config = dict(
    n_layer=14,
    activation='squared_relu',
    norm='rmsnorm',
    tie_embeddings=False,
    beta1=0.95,
    doc_mask=True,
    dataset='wikipedia_en',
)
Each number is 500 + 50 x the weight over its row's rms, rounded and kept within 0 to 999. Layers, rows and columns count from 0. Numbers have three digits each. The size before them is the row's rms in percent of the matrix's.

# k: layer 5 attention key, 512x256, rms 0.253, rows 280-319, columns 128-191
# q: layer 5 attention query, 512x256, rms 0.256, rows 281-319, columns 128-191
# v: layer 5 attention value, 512x256, rms 0.303, rows 256-316, columns 128-191
# o: layer 5 attention output (transposed), 512x256, rms 0.283, rows 256-315, columns 128-191
k280 103:513527483410515446486516546489548481540520514485502580457469379354483526483595445563516436490551536534550479475484472469470508574440449454457489531521474518479445588545508466558435472503583442
q281 113:507479554576514588495403480422528407462560540602512432490504449522508449516416568574568554346401445377511522504496476528556551568498442540522394453474485425505453525491469436536428594491559531
k281 113:435395554449494636438478517434493530494489534527535471441536385536437462464478501505521559390498557494526544486465537505485522503550480527465428474441586502466580514430538436499469587447496567
q282 118:527481535467505547521472463546492521470517450490520488520457459512440551428484459517417599532514608399433426477394487449543440546537528486470460539493411594504520535435499556459569538467499622
k282 116:418525438394561498520573501453508430487508511488432467455471520453514635514485512522364495520484496437533370503485483502513578556534592556507521578446474486499481517482516484476478532465452536
q283 117:570596389554407523455530478558497471565417499435518544435452505510476484483517423518374429483577455425523412469438467577467550469503457524470554491546406483576442540482545456512468478559503470
k283 109:587551464534422464521565487562546519453492538476452465582407472572427521524491395495492414439541419463585522519434426454425506516402548658387461553506489494542528535504447470615516529495444520
q284 108:506437370556473515562510499592554445463508436463429458444584442501532503532510531448479550477463411454513523472458603558528413513450545474432591571421430482507584458568509488526505495458439508
k284 114:469534489532426412446497553482547482551504443479403464507514596519617448506499484405440531460437473513458499499578503523528573562499469460471546464463483425581464469448459483534500506567543478
q285 108:428493623528515469580494470419556519419482516479431534526423549435431542426520481502518582453504522537489512480517556523384529569510484532514514558464424506573496499489448466549499468452499515
k285 122:493485557549488413557497487453562539496469519494373471492468553524440517494503491529592477468460494587506581404544599503437526463511472555462528420615567514509519519453600497535532517485526545
q286 109:535524549477516491513445529565536498507540511501509444463508533598448490453502547586478460465443490451474491470481521524523488574453655482535484508472497581520516434512416414525436466533464463
k286 112:531566544435508428586472467613468467466588548463394534514479555507488543497466437573393477497568518496535446564545464503532508597485577571462492507523502526427441340597453390562479519504530482
q287 115:488515411510526457484464535478443687518503549454492475575474531536609475435455544443428429537612537522573443480506457496529440443427499510499552450494489571490443587549522458547535503465529515
k287 113:502522467482526519528479542471453594545522544507484471500466480540494454485551541492382517446597545507648500503525481482569436462385559462475594568507413528518473506482536448617529458560480506
q288 077:468414466569537556495453431621467555452556505534493446563472535530494497424553501481490557536563461619470535478455494469455586536583508470435503517514464581549515394368528598619542468486387584
k288 095:386537473470516515516489545472462464542545498445504505512494538461539500485453460462473428529504482515466520543476562526505475510480401454427504367451516566429518488525488422584515662533566485
q289 085:528475561481458454506552515388507463536532560500423528476409529474528407523487494500554453516500531393487462459519527482506371469378421518520507488500547444471489529569487452459484470535561545
k289 087:545508471422493603410534536523464490470553498443448592452522481502474564474551540588552462461540536520542512535524382505569564510434500520509495533558497421587423493488557478492428410540532451
q290 085:488493473572467432509559475352444494508418477492616519480341528513465446458473474590430480485498561543485511506554504527518459425412409564471583457452574449464538533508520475560536542466505533
k290 078:512559567487551590430530627519505510556542542474492506436569465507503600562553501512590521503558611502556522612477608568563646514461554439465459497509467489534541407467552484493456519530523472
q291 090:549564508582561464525537519414459441514511429577564641450463476560502510480461495533541449421567513584453592629599493457522457454390484469560471515448515476462504540492473486551401566541544435
k291 080:400511547443523527475559526563529566568464581558587505556480506412549490437487478529403543611533497451460494479434554487534399529499507517579548466399554472574507629548484544546575528557404535
q292 083:490513453440469503496512492458534552535474522501467447468500462471504392442488514453456515572489475460512484435435448509422506459490471569424447487489516548517456471522488476519578506580497519
k292 077:550506359507511491589579401464516539389476560469500487486468569554380547549490521542466551533466549440585542581553552479531517499501492597435585507582519392509531466499542483474472489460524489
q293 087:531478497614530528426442520512559445456484419510462572469419475458535490446408508570460518461439488502552546424427499548468471492473467555481495453498556478425465572578463449420523528450562516
k293 084:563535499421530491478486513496431407572508431567507501395555526513493584483509486592493518567541506550572508537465514483514541388502476610555621495440471484489416375472445532461540513559545459
q294 088:573428445470455572497486482524585517421532566459486452461577543443453465582559500568506533495460434415505473451452617549534546522517544536562491497517512537484492482492467460437422485435519484
k294 082:515491468537483489502441517428494463537448426498434502587508421459557460469600556453588531566459513517489427510500583438418502536436594593493557450493505454562562445587441484562599539531506512
q295 095:418522449617484444474432456539517472486525509487571497556453577502581499462451398504493424495487438619474441596493459423503497467485501501458479501536557521526615552521470574529474515522524555
k295 087:597564473499523359626504464471529490582500438520540521581454522481509423558536511432491455532439495425515491449466526447441525490575469488450511441452493402477548472503581468516497458510543567
q296 103:598559465535605422462487465449517369499498537532507508456481500566462516420524514477497430411541520510564559485460420512529436555508445512502503498544475438461473581534482550471473585457500461
k296 094:442543513568567505526546506509516512526424544481540618431446540532602389515447541552485518462515596467611502493544526531507516446494474545429441516562534555469561575520483543495544552502500539
q297 108:506494528543546509514468568475491393545475456483449589406507422516525465466373541535458516566511561621472520506452479510495465398553428510459525461440556530469452464493540505503458534507590483
k297 092:514520481511550458629592550482539419416546489535485465430456554507494395598494487527519385577516591515450487560536449449554501499484475483427530487484516487483506506477467556477442413485597481
q298 091:473467466542508458583478523458434461483415424513528602455443457561536427414511585423548462477495573505505590507528485508458520492464451418499517515450446443575554592520539520497457538549434464
k298 091:528479464457482491518517495369490588498517547416487546575525578546466520504539488474436507527505477445488531500465573506475422552427503504522463528599459447575503470490443514425451524565489474
q299 105:478554446494402473530493500379535651414511510454515478420567563562529490565602509517571502439553498468520550408446579422484562532572387531502512518531523524407402504493525558496545452457414444
k299 104:494553478477506464503452477524534555469463502519503505564497562536564513446508444475448549546513595452504537528465518529433373469565459585501458418485547464513519492500439491566493507586519480
q300 110:532469358552529512521523487512505501470479489474450524344457484482534489447427556507554529609540531553543509505485480500499557470476520595421483477428511482456526522476625505480509649485459517
k300 102:575543409583461517523531462557516561557514600402553552512579487505539469494526496462472487532533569414499484489542546492455521467410458460506495485524507513628571513498494453466508544496510488
q301 109:517488511522451512464539451582536541473502476580499436576474626537540511480563525528487457404621504457497495519526535525472532561405439506509501511524514511502537502521474553472469477578549488
k301 103:542502582556545567479562508470474508528460523564433567469463583595509534454544429565424543455487437379416527475478575564478483535436477483457494411511501558505541518512407521504433522496442461
q302 113:512486569438490599490437503590503442559494485459358522538470407579499441577424487478554562490541509524513523482488520487441473510503458394567418440495498544567554457508491475492535413467467468
k302 100:485499556509518464522527511514565405531484407543460518480504437468492484465475483509553431533550459479396564465478539510529523525465508405513387456416467537465495541461493458503577526427527497
q303 106:443558521502408570477419452479439498559486567451481417577487567515458526551465490564502482519528431453463475512550495462523440487469477426506577398524416486568514456509449487469486511528529393
k303 122:350554354430428489502436506530461509569592445513509570525470545447423532470559502458480533476526484457533455515566531510445475519451544499576541433497521509532455563483485478538568545455539418
q304 106:476464498539451519591454472446528521493504521497541436425630556539641546560489521592490594553447482481624482421509482475486422441504415587447431520546505451433619444457524527455547508610415543
k304 113:528560487478508499441545549510555521512422476478538457549618552538584535468469606483519605529483596473542518519385518541476504460479473517447441474539500480478578478448565505538528410539458498
q305 120:453590454534483426546465505443376582578557429467572497447453559384535509522516537594495425451552552519486482544514515492504559501483473551446509494484515438474539473406478536563503508431557445
k305 121:523467317565496492560450481458455526529530528459540489454508464419458360540466481354526456500537473533531484593487548513470514449492504528501456541491594527436588470482460493492471542502511413
q306 108:423507420461437508531429503573502507490553459488589553576487510462571562570461514588580511469516454478462406432508528551477436521488503447490447489514481534495473500512464568421461534480584590
k306 115:464593448585537512580437495485527490419431450481561404559466441426552457509534523617535540400498522504545404430595490463517485525541536407504498495509521521530427458535475541614521486503515499
q307 109:465443544521563539607489476436461496481477494526474613561418502488502446511486456572470512439449507537564482467433435501484490444416548503534529594478576542453579519545470451580545503477448456
k307 114:490525474494439564531425518491469492505495534568524486515488543515505474535562485512402563518591475411545484566384372550495471371464494467577563565520489497447524477536459505497505549444514450
q308 110:469462518472442454491540537468425507543468564559568491658499560398427447464404469473492526428447421518560479565551496403449512470509569492443541503535507492551442543552494604502533500560580474
k308 115:513473460571356535498466621515475489487511494560470557491541441499410512465460505411519564467513427494606500498558498523452538516465560404521446506550552551544485446614455455553545581531467455
q309 117:553476468461578507567514435442410556564388512490445566381581554390525541462486445533524442508436476482501560533531510522542497554606499493476503488359459465512406512512493499516471501569497495
k309 130:557473453428647459506537390547503435442449591492360515500556535509500558493515463490557477474494504452508551434591537513551485527547546546463521499433466446525434541465426566443471471538485467
q310 109:549532536438471446561526556491513483569449508515567405548545397423537454532440340518494496551541495428490497367442477431491529588499498551532606499420526475563522556538473484415549511556482537
k310 113:453485470414455451548473430486530410530480445424526478551397520497541519521415445523477553504553492472405492395446439549511433509511502593545585518480488500526495459468524462398438483431437488
q311 114:520416516494458440495462579469506492509479535502468587518486464522472509563440512549517577465393580513463573465576477494579453567576425504430457444449487495482454472454531528566470481510452508
k311 111:477459526504544458478492590428553519638499543472495556517547614518434484429490495409511523444409589519469556512553470572544515435579425502480498485461454519464470477465510472528516511533570463
q312 115:523545494368484572490508567471479506525530489349420582510529438493498442548460488549429485495492515505512505419484484553538533488484587478549490452518577480506434511493473532451439513496428453
k312 126:513522436530483548446458505403560539509533531397580455469523408450519423522520504665398485471455516495509517465549503538521523479418526573541621552516530436557489524492495627506477501542426432
q313 113:415559528514486509518582542457480462387480553445455520471526519496542436638487479554555452421475447473467519459507414452536450550429542473428472490482505468497546533612530531414450461559503511
k313 116:560507491509510513546450513517507440406525495423465509422513567465544478526512539626503481462468417429527550398545431588640478632511411489477398552571494524488513511536548515517490426528575529
q314 114:534438470460478536467599549450502510546437433488540406494452504530527587533482504563588555477448417545502506554514542502502546491556522625577473538483565502512478448575506439559504415443496509
k314 121:563406492562484437527528556499440485581387461524492456513525530455570562474470490502504575502499444544380582587530506571497525538592489512497453477443529518516512508525557475546451505439530602
q315 118:582431460447502451531543494556603470549531594425575519514494473527527557541505537534544468491537514530491351499486502474461464551481545514538483448470440465614494542522467542521497521534473542
k315 128:508472504481532453491554491573491532580498456423515507557471475531604622502494503566496546565375505544429453522444505448493416482447567490502486469539423481529500501434444491509485547484455482
q316 115:553565608560533524452528577510540475461597447531479431493510459558493590479521436484600494563555537497506516435421603557485446515476542495458588599536556562461557503517449462560497530409471499
k316 115:433549548503509577460487581466440389522459418516507485481458595449467588485587536454598554485632558512481464531554497534494456559490555481496475513561505536496604509503494423528587519467459448
q317 115:545497446409465506522563544540534471475491504465509497496494475465542509593545491502523477437413450479508522585482587431536421460556411527375540520495423509443510500547481531486533515476489498
k317 104:458543449486482478541466399573442466595459514510549467533449483395566552537561480616461528445467448472459530555506531508432474549538382506422541481486395467487486532502506443466468504445567531
q318 121:387505480525501541470544473526485491594492652521568445535450524466488489476397533435585488445562546435595491448530543473495487496537522444511477554532519526545567508501424508544563491510521597
k318 114:553553450479548494481534435532473519536432461480632473516457438442546518488493518465576561532644470496522522503583493543548473503558419507519457498524439553547544509537543523554493498601529516
q319 118:587462472510528470529594462580419479421535480464534528555484439485444507511494480414515459526411512518492411484473547523394536511475488536454421537545469564515572511521414431494520529478517512
k319 110:602549591443542428514436616531532516459430565390528573549469436396557485602404478527393530500439562480506442510436545479414475533531500480407479476509525482530490449549439424544539489484586523
v256 117:582538621413482459486444441424485502525496382515546432466520589620561526438493515445503450496452553405480605495489447479502529515390558491507551432453525528512397542522476546506541438460413478
o256 122:431475441551540500490560594551595548468525611547430488505527455418442498554508492583522477525510459587532415538556525502465535423495516534450512581563498514456567407505428459495458525454565503
v257 115:450535579511499559479464450531494579383494575541549468464413487440517575511516561459540587490481476614551529482512482480476532516466446476441601579470599448447437460541519485552588525480522589
o257 122:587523461557467485558530575504576442649447528455431556503553493519530487519394477551440427553536482507446529420528454451521561446505504541522478391474454394539585553476484450435439532499439398
v258 113:497395493532597509452431569528527496448473448574518443468464568501495524515474429509510474561473501441542389507448497481464604509498576480587481483410502531548545425498599510579507503497443589
o258 118:461487482516475538475502451492515440511540484410491500466583436547498546540539496498550485511540496542468509419529487435548419511533549471467487551566493477433530546510461546414517440509490487
v259 114:468507455508460541571569540455420489428449443491546530428553433492502548520472476488452452538309395478495497580471492507540508548539523417538533483513521509562508454465452488504466423549500480
o259 118:521567591399573444450496588564561535571506548587487450523392584476474551466585469478521556482627641516550498466551553550462484451498525513476456534467460535424481605553638522469520508466463496
v260 116:457580539579562465461472497498498452487461555410483428505541521461525472489643441467432371476500482492544481505519563564480514428512526501549434590551448523510502428434448408550569486497459400
o260 122:593404515492463533568562507426411526489477437590539557482482516560431488520454502464530552608532521549471468539452455438466569572529480527447603410506432544533431592582577552466492525499500533
v261 112:475534499425567571534562552558559530562570443495554528534480458567559494562444507502566446536459519483440568544510490381528536642506483523582492590467565471537422494524583573489542508465443567
o261 114:462477497518415442459464445530527428585455511568478556573620537495447496536570523431463437423543493504509524438441476597508531446549492514477585455583511489380525505463413517511470410538605421
v262 106:508429513560508525470477536420544471532546500381520554598496579490415500437446480427574560443403534466560485575388474505545456506501525429473524531532431501540481470502514443524568494531505465
o262 112:532429537492532525422565525499459505492495557538471439423478472496508515528562517516473513555558468540484467444551528509448543575449545501578493494488592439504503543446423510514425529455500492
v263 120:556464438481561569533554505493535528490611406536535504567446531491471466474437463539469428449503548463482531501493504439485493406482493472522500499480514534390538414471481474479549526575490453
o263 128:510516545599483345345521457523487426551431555488522479541546514462538539458565505444453587503533424553452427477537436529506489521520453566503531444559574447480459484533518555532526488413468516
v264 119:590466490488542470532400505503525467471473529472479378587437437500489561539516528514479431428476490554438490503480495406500506493509514482548499491480444502454516413477467522565424505511459438
o264 121:527551480571489560446567481507496557482617525505514607436552625495501428394554473466593556583486512444600491501564460545472558465514508460556527605544528480569530589526459507445551498535472527
v265 104:485479555535508565486501442518544455449478506465477508497590441500510492430479460478597512528533540553487406561454410483538583540464428497497561478500533570559463433460542565455490458483520511
o265 111:454482422462447395529459515540543511519494645445527520370447519450560623540483449554538520515486447447580538460449450500501444551514539527469461394504461473511530548561507449592503465558410553
v266 116:418567565537434493469490524516597493482516506556543580529534503474501544533630561416517461505526487537482463457489528431520460442545536537473510506517497632397446519470501506493580451466550601
o266 123:507458440468581496488505482481447473474544493517427499468537453527537543500322384586450542517532479516589568493516488569612557624526422484586465556480526368585562556535504535530468472498512421
v267 097:591559437545474502507507523415547449564493485475496537427445436424479510538465478594527512484622525564512498506520559474389555557503530565496485565480471495469575482450518468470494399515570490
o267 111:497482517561493489483501471531487460439575524494471473498537537458624471461478477458552526501381491486517536532492477542572443420478446514464493437453604549526448570626562566460539534515509530
v268 104:486506499579481514527499508578485615421502561471519491580457514496417509510465455507544486452549527551498416485524490538531450469514454568493499385448523494528481390432481454548497469534523509
o268 118:528489494446469554505489572396472456561547481495424531498566488499510461487529505478498521578450469428572536577413553440536520549472491456496454518554534462554494614562517429523537510481455466
v269 115:492536548455540514517469526527452465509512493542487532481521490520555486525571483474443372507444436510472475489543503518483553540481531540472558476461480518543604510542634524451480500483350575
o269 129:570569479498417466512581468515602493498501475529516439591443524521556461503453485546524529534569593539506512526482456481484495500500477511556505508564475511411400456409422455560502558464540484
v270 112:482436549452550517446505523522483500451492507509478506496438522449427487430471468455573534510502493480445596516470448380477465457548547514463484513517435555464488522468536448495528519449606464
o270 121:558504541473488539470522406473443485538455477467506519554502515524525487484466615517392541518516486523572445473493471611529577526526389477555536462481570539491482492530480538542476495517467522
v271 115:551476526517545442509566470568421458557540523493479565567508521475427509509440538457484452439593517509467458548519497543429474473518532515489439474485587477498484570542533573561531563504500587
o271 119:464610405476421519495440492399538537476423474461471466425462497508550507584474467564484477557451428485490564487478471437644538543516457486422512484489494520495559480504550493452449438477488459
v272 108:519526550462517493563546628658477524530501500492516485482546507533403514558466468519530523483400466434532532517501495494427440465539558513610512532535505469501528457492550559483463487503541514
o272 118:462535488495517497401558436370519407457596530511501428535458497446522512463535471507497461492519540530481519487542442433567483496431513492386441518551461553492461551442468424583486535545446485
v273 105:422466448573482438599446465542462492545541495503473450513581494384545497474474417474475443409516511523456547432481534449414559562501552440468426551456494462480542436411429524482414549512535494
o273 119:530526562639537511409551472441471493505469501446545505452449539516553478548491582556492528491481486439550493498531451462565475422513463539474535503562532542486516548498625455557511422557482475
v274 106:551427449447550419524534531591429543458571521547478536463522456590460495481485511474514510492464588389476467509577463432530493499470541593517519526487483498498444528455469498520487536557607521
o274 116:417530537483488498422562478465517414566546442449497564524448500536520581538547537596506546508509459590516491540450577520403580526473486416461519490551514531495467491518520481522569378473482456
v275 105:510367507488565435452573531572499507531577461483492492552411484495471479441450517484439509576490556429467481521553528427608557560498509573474528548430468544496468516485454538570583472514554530
o275 111:514610463525409531548423458432574463474503496430432499497536500448517473487509433518558500451507416536473548505487462588439531524474422436463499506624538419496521477467556547493427513543444532
v276 104:474580481539569503503492519471468514519452478490582566523498497540524489492461433552454564533488502404496539470536410537492512517528537537524431533439551495511498543446519518446473539447533544
o276 116:500408513441435528516477437496551526544491501480504505427530460496478528535612537483570475577588446602505387508539587495397523501502507518423477534535468506463525464533429426561537521618535468
v277 117:409553514501478441562512557528427525497417524430532520503483495588556506453579549542536471471475474520531530448581527504516507545395451516500465419535535411509414580491500533432534427441341567
o277 124:481476556464558520478426472527617474493561487525510407422534523513354490469463397459480530551515515498494487577474482590432503416547513527441539506490500495447498426497489480545495498579533413
v278 112:506527600454455498504443531540513458530442530435444485554504493629560545488496446521586449355536494570515482500546480496502423477468474486560505492514394431524596552501449490509509599415431511
o278 119:522546402576552471525582551418472536505524485594565478477461464449404503480494522558451428594414473471588538469436568452562546458531464590593429533509626474394471468452523582444443410537521531
v279 117:550557484508563492571531432478525362460544481482616425574500495498558469559497493479441585454372507483591559484459514485457562532512463518502486572423540570509531541453515393458533414454541498
o279 125:516433482566490512458525493457566620577386525515432578389504435520489555455501491466502436521635407567423463488534492471462473518485517483508525435515556515445425473548478635484542615491527523
v280 108:445477439515455427560564480530399504410496455494439502474673420544483390402541447559485433546527529440527514571458571446461516527458428542519535486529400453481514511502486491500517454522547487
o280 112:525567611446488547522518477389522463495560542605538572497428534471525589585542519453459559519427460508452467537591485587512551511580535494523437508454483512475490463557525490449563513437489503
v281 103:509513531472448439514455451548573575522439629575471494518445480535515466446437506543474459537535540554420532501492519481536537557559451481418450424391583508430519523469444564528447400563561428
o281 115:459515475517550553512527539434508473526604394412477535510556532506507492566564518453518524450502496451584435529414439512533409447471540549577541561582494477522518528455559480515511629423384568
v282 115:510488522494560529395570569572520503516588493405531586565393530527525512490494473449563484514571496510488426501489531540452506496494414460573469565520496557518510461390456485428475409450538539
o282 124:502482505487472458632453424446470533540429466531482383461573468428464536462582557554504512475457478502547599420520518461495541521494467517509558469481473445512489532572512541642502495563501484
v283 112:420598506424513471432549478506468611430462485522540536423446398494425458584480511426542457519510545495539512555496461531552446500397523433442587501569503488479478503514570496497515552461576491
o283 121:495503509611482569499468535492494522536470565524485442513511524511548613455509476556424561530538469499501465507436454467504495491564472545487486529459512594540544510467412484481476465436479486
v284 108:461504460537539467408557531446453548464488504494531532411522510505400468551546473452489598553432510427608525492489453516479592449501483510430564462558486549430569515479479469442395516444512475
o284 117:556491478432490505516492473563504491498467492458433513552440524487505521474488490607362407456564465609437478489549587586454350462545501535461479520435450526595435553441508505520531483617462549
v285 118:559520415495380520529463463505458473503445492474546513484556531486455495474515527471513557471480488497531410385578472530576339549493549537493504514560514488521520493511527539562545494477535563
o285 127:492502554484448533489488553535563523576540526519502418492540452563533530543461475522454383541571546558405571538401476445522604467474511514538465441560554560468461553522441450487456503460492490
v286 121:492566558521577600531492470459600563466532410454531447501543475454531518457410527475471527547509477545479526499496453457515458482449603618507476497438477498424402499488541554477610481452658453
o286 129:476463419508383366434554444460505438551438545570510546542507544491435563514527505469522513499524558429564469452536592519474541555497448353497526475532529466563563455596414455517482468603427489
v287 113:427524505496444458398514496599477506573395482544492555457516410479467476434454507539490457481473463501503384545418514569603514520496505455488407555495473461425500481450514569622428403512544508
o287 118:539513499504636543594494509422487529475537502567511520593543586467520544518485467523434541559522497507455522500518576431453495462553520522524486475504477512513504526470494468447539500524412527
v288 123:474500438481546460525518472520505472439439440456503505542585522588416487376510498475499414557484469552473565495473508486463479484441557497531520437600538400461537500491513557447564400480491591
o288 127:536547483499469601508435530452475568643567499579485482420493611499532496532550487524469551523522501476525468509509485565611509532598456516491457516385487557546451394519397478534480529551524542
v289 119:492486442530536540450557579354446548489532579490461472529545440563551544528538522418540415469583530534441449550532512520427480443547531607506442605510484545484443573435542442481430483585567574
o289 127:518553510425435548587435490577539509538542480464584499480447503348461428532455454623475517511508480428495503491487505467497533553477520415484506483524533517530589468534489422518514501423496447
v290 113:393513448507514372515502452561540436451559607397473462446572552561505457497501484427566513458499497547496478503462485465503414506577497541597525462474510471520400548587505529519402517448445485
o290 122:535462553476515623529539457476444488473503480536517511540413468458535538549493538567451478546548465401540531504501474467527546446429502441516514553593446588496624483407514509468583483550465520
v291 121:525497597514530519456475480521324526545479443489465602449510449484478602534478483446646519543485538585513480512497512525553471489441473465529556548511491590579485520421521426504485428516529541
o291 125:489531476498454461504554568515564469410454513544553493527560539477538446444453510592357418513469519481508496538497513541513595503528587499466433514471502478416475513551478553474506527491479444
v292 106:545595458492525540553483478469528515470577433540548508545520490385522482508532437526510602440438558456538463572508516517505589494571413560593464477604504517523464545423561467582445513513530429
o292 117:452378572532518420398440494575490438573507561472421553485453497538455585475543598583432506520498506541524602436553523458525502511562556420442495484496403499509424581541541533403562511495523501
v293 108:389560588501438506481468529437539552534473514377529505522521570538490519498521476497568525522467510553528496385603525482514511490503429524418464593502424500453405426416441556502571470472503543
o293 122:563424397494498454472487434553522474495538510514463473476510408502467482454462469489535484524562464506534429554458516472542513466473506462585474466464577467542456498519571497599463460484486489
v294 119:459423559481591551588494537492470453441500566401515479532564488542549506528454408516432486562440519527473521568525543573494458503519463513556498493554545391429432453436524540501421437528471562
o294 124:558556526471458492457513520475512489421455405598500532397519484502476449488537505520558490376489471427539522556488446495482460465539521534539585452479415552516538504423488501460581547530498525
v295 117:524449564477559448479422490478520511566571569526438431457471494439473496500502475519551502534520577541457463530466533555412479513495467499428519457488579533508485570529456510496490506564626533
o295 123:415470421470475566452539548471494401535491481431529484435562490569455482496405564476395501451484438463488489519470437472529570539431549470523506492417423469548515472520540460473487462411519437
v296 108:486527449589524575554463442542541504504523504563625516550445435465466471479535507404534468570519526498502490553518488530549509479505489557437471420452511523479505372494536580565470434448494469
o296 109:571541511477544396486498543575493516486492544420489497458582512480440518564466511511505521414491493411411531525476512439475563598518496414613490513538531491529453607517535443463512525542469515
v297 113:554501342488497514569514454414567466493565527537537458546532545436494582450504442576380412517536577571501555469517519593472552516547493586455533487392426518462488495542534522486452543459520548
o297 118:473474599545528440494446500567454463518504464425497517407474471514502391612556541513471583501491441486473408509546460374457470483423456401474464487497595432627554546501512529468528427509478579
v298 116:517512535549483529457476477549467455538585561504410588528508492585528492434465528463494501490613487462459509471479466486476472511506518502536485542592553489565472506561541485451465502490434435
o298 125:500454464516434410537472466447407576543441455542520457523488449412490465473498463523559463544461474548566473510449509483526508463538452492493502500462448577542495472468554507504501560521562593
v299 112:426385477444564550407460499448511534533525433520430514484417466567608491455529456585472530506544589471467534451431537445502570460510506553607523474454518473519522419465535427461516449494587530
o299 117:513516487552479465466500473517490400471471520479479468472624549450419493504461570501503402490521499557502474481515481525500432550491478392399505580544490480451564485517583591518486568492540501
v300 112:461367510457513531528526554432579519503400567414478547485466512480612526495498515513487423517525580406581599469473493506486596648484495546490440512464482517476465561453495361585534503467496495
o300 118:512504500516462525565455491537404434546607447525586515492462501522458411539501470466403547526474455604431466503502486517442445392528482442501551466547511509533546523531491636504410478553521515
v301 107:482534595526384451543486435452554466399529458583449533545466552530469510478546547509498480504591414621584539473473576495436517488478596432424496539566599543518488525610406485501480537427555440
o301 115:537534479458604515497489500463492528527409577401559431523463405429452451528559457480547482461384546448491390535516486521593523416550372510601494499458459450537538467479435536511504504500478580
v302 111:600540540503498505504417519401438370611462516539497422493497494589482543529518525503574493476484460520564518551556473569401496426514502509590501535505533469523421537532464477557498515481485489
o302 114:475481426469434561451542488481539528389605434457467523484534580474485416566437497463473487530566557508521450450546579485581496538496517451433451510561507537507516529437525489417536555563548578
v303 110:529489404433485550594551475486549535439520481531521454521438529599541508460533497497512542477478507612491615556562483524540444523471539444468472442528478515446390525550515497436579527455499567
o303 123:409448535555447559435549482601509521584540580461462552487549405410410505542471474458554480537520484431496473460509570489477504469558424500564532516452529480463586450460488472566566431507521449
v304 115:511446475543474498487620469516543495475476493478576411488536460480521466518550456541537543584567456534452528538457475500522487433480530455478601613498527494579372436467512499427577422474486379
o304 119:438506549526592520459363553478485484490538550551412487513532512493424485374441529545501524445472490448540496567549407535523563533487461509553440455502486479511507503517539479593486494483463598
v305 124:547410532563524487489442515431450446578454513507515434509490481539524495452380573496462490548586485541430517417551573524518622422466543483542519430460463539480521537434454449554534468555470427
o305 132:531549353438527544524511514592570534484542510509503557495539601546477505444620444509490502478430467429479447538426458444455444501536470503445489556564491474493519462551534513499484543432519538
v306 110:553419450464539447523442530540421406499497411485454492455528484561575494482509474584567427476522513524433522456439519613585426524514455522508486520500545519535502556533568480510491479594584546
o306 115:462588455474438518521486495494492498457513527539501517511544475493445503455574548409487561533492509509538541595511552466477544537444570459461528468524423562533520453608485526460419455469502459
v307 102:469512415400539479485459499470444582524485468484503432465606455597517488566454484500490510408576459502552511468505485492459568522502513469471527474531545567481538552481445538520483458507534521
o307 112:485481535509412454471484503545671336535442558511474511430550529441457509489569504500505495581496574406391443506417462470474488534524474508464484492485470488499488444506489521515472652424518434
v308 115:498527364471551518516443528486454542480552462442575457546449389509586532527399417506506476430569472435530519504513519494471539542513477489555474491504556462481498543530522493516568521480485425
o308 124:549381588556482485524518483445554448459476551516512504529561552492516464612630571522520560514473496568500622427410488495565485516490495527521589444551417579552520542522508449462464464527516542
v309 122:532437454543502549535465496502486450545484512492557500541570531591554521441504473565554441517556491545425483479547528579465496524515493484473434520404461462560412557546430554532456544458575527
o309 129:506604550512502443518473474541486483449506458472452545395430481374466524541523549441454474464492487475546544582442473472563461519420526506516607479516478464454501457468569456501478497486403508
v310 108:498579511509494472517572422444474568559543477402495507463560423496547527488508568490508527641436428486477512510573510425505495443507547531477502520508463510567415481532427510493480533534543463
o310 115:515473492498417549467462611441533543438483580586515469477507621473433433558485502505475524387534522482521443519493484522531461578521475550376465495506506479484629553490597543494570577433522468
v311 112:587453393467467472558465486446487501530501489605530487492562455488451548447471505555465460579458499445459555487390412473467506515518501486427600516643522521527440601492482421519506522566422499
o311 123:454565589491529563556461487515555521498466603387462588556481560535511506574575478469589490467496504460534468522597529572482550497517521544517383432453471533485557412488484490523441522478588464
v312 105:473435546542507471518410473436520547421433443477557512534458480589513454490514444521503439489467486438425463448545501475471491509449475455497578404511479450558556491467544488437535488530587443
o312 116:477550419485560510569565446549509425496543477501498485463477536446502519479496547490509589533549513625511550540500414619486448517508582529502520615518581543520543460529524486535492478466433578
v313 112:587481496507528534488490517523529453493447407486515555466466523509450588547406552392519476408557446559516391540444468613453546491481473413543492530534505440536620387547579573522420448461436432
o313 120:465496467476462489542416498531433526559506589500462473555519469481543457475563436509503538557480540423479612485480521417572456523553388558405533536511551553515436568532416507451588570459597547
v314 112:437523441426547530592439553571468462607494486499580487519607515490557570524491464430516403536497552449502534495513512539570566510451619559525453506505491473506418518546449448500503551552521419
o314 117:465520529471447463437519502480524507439604564543434453497448584544469455484567532568421506445501544530480526532516527462498521532582431506465515501548596480510520447463541498543495402421480595
v315 113:547398508537554559474548529479551492541538571492503467493430500512465490527524503507576479469442547518498553513458505523456490389583463558493602515466516521554514478495524528455581560534457533
o315 124:447601405577482493480466491528496562580482498449456505505518505491493493472554424506430504569494412508533408497567512449556452593503489402577487457522495422428432651578424447521469398434519546
v316 107:528490578494536448495500559464520498563405491550507445428475504508452462444428502464555538573574506488517582440480523443526534519570568532467537501581395485555418557497340473530592570574586403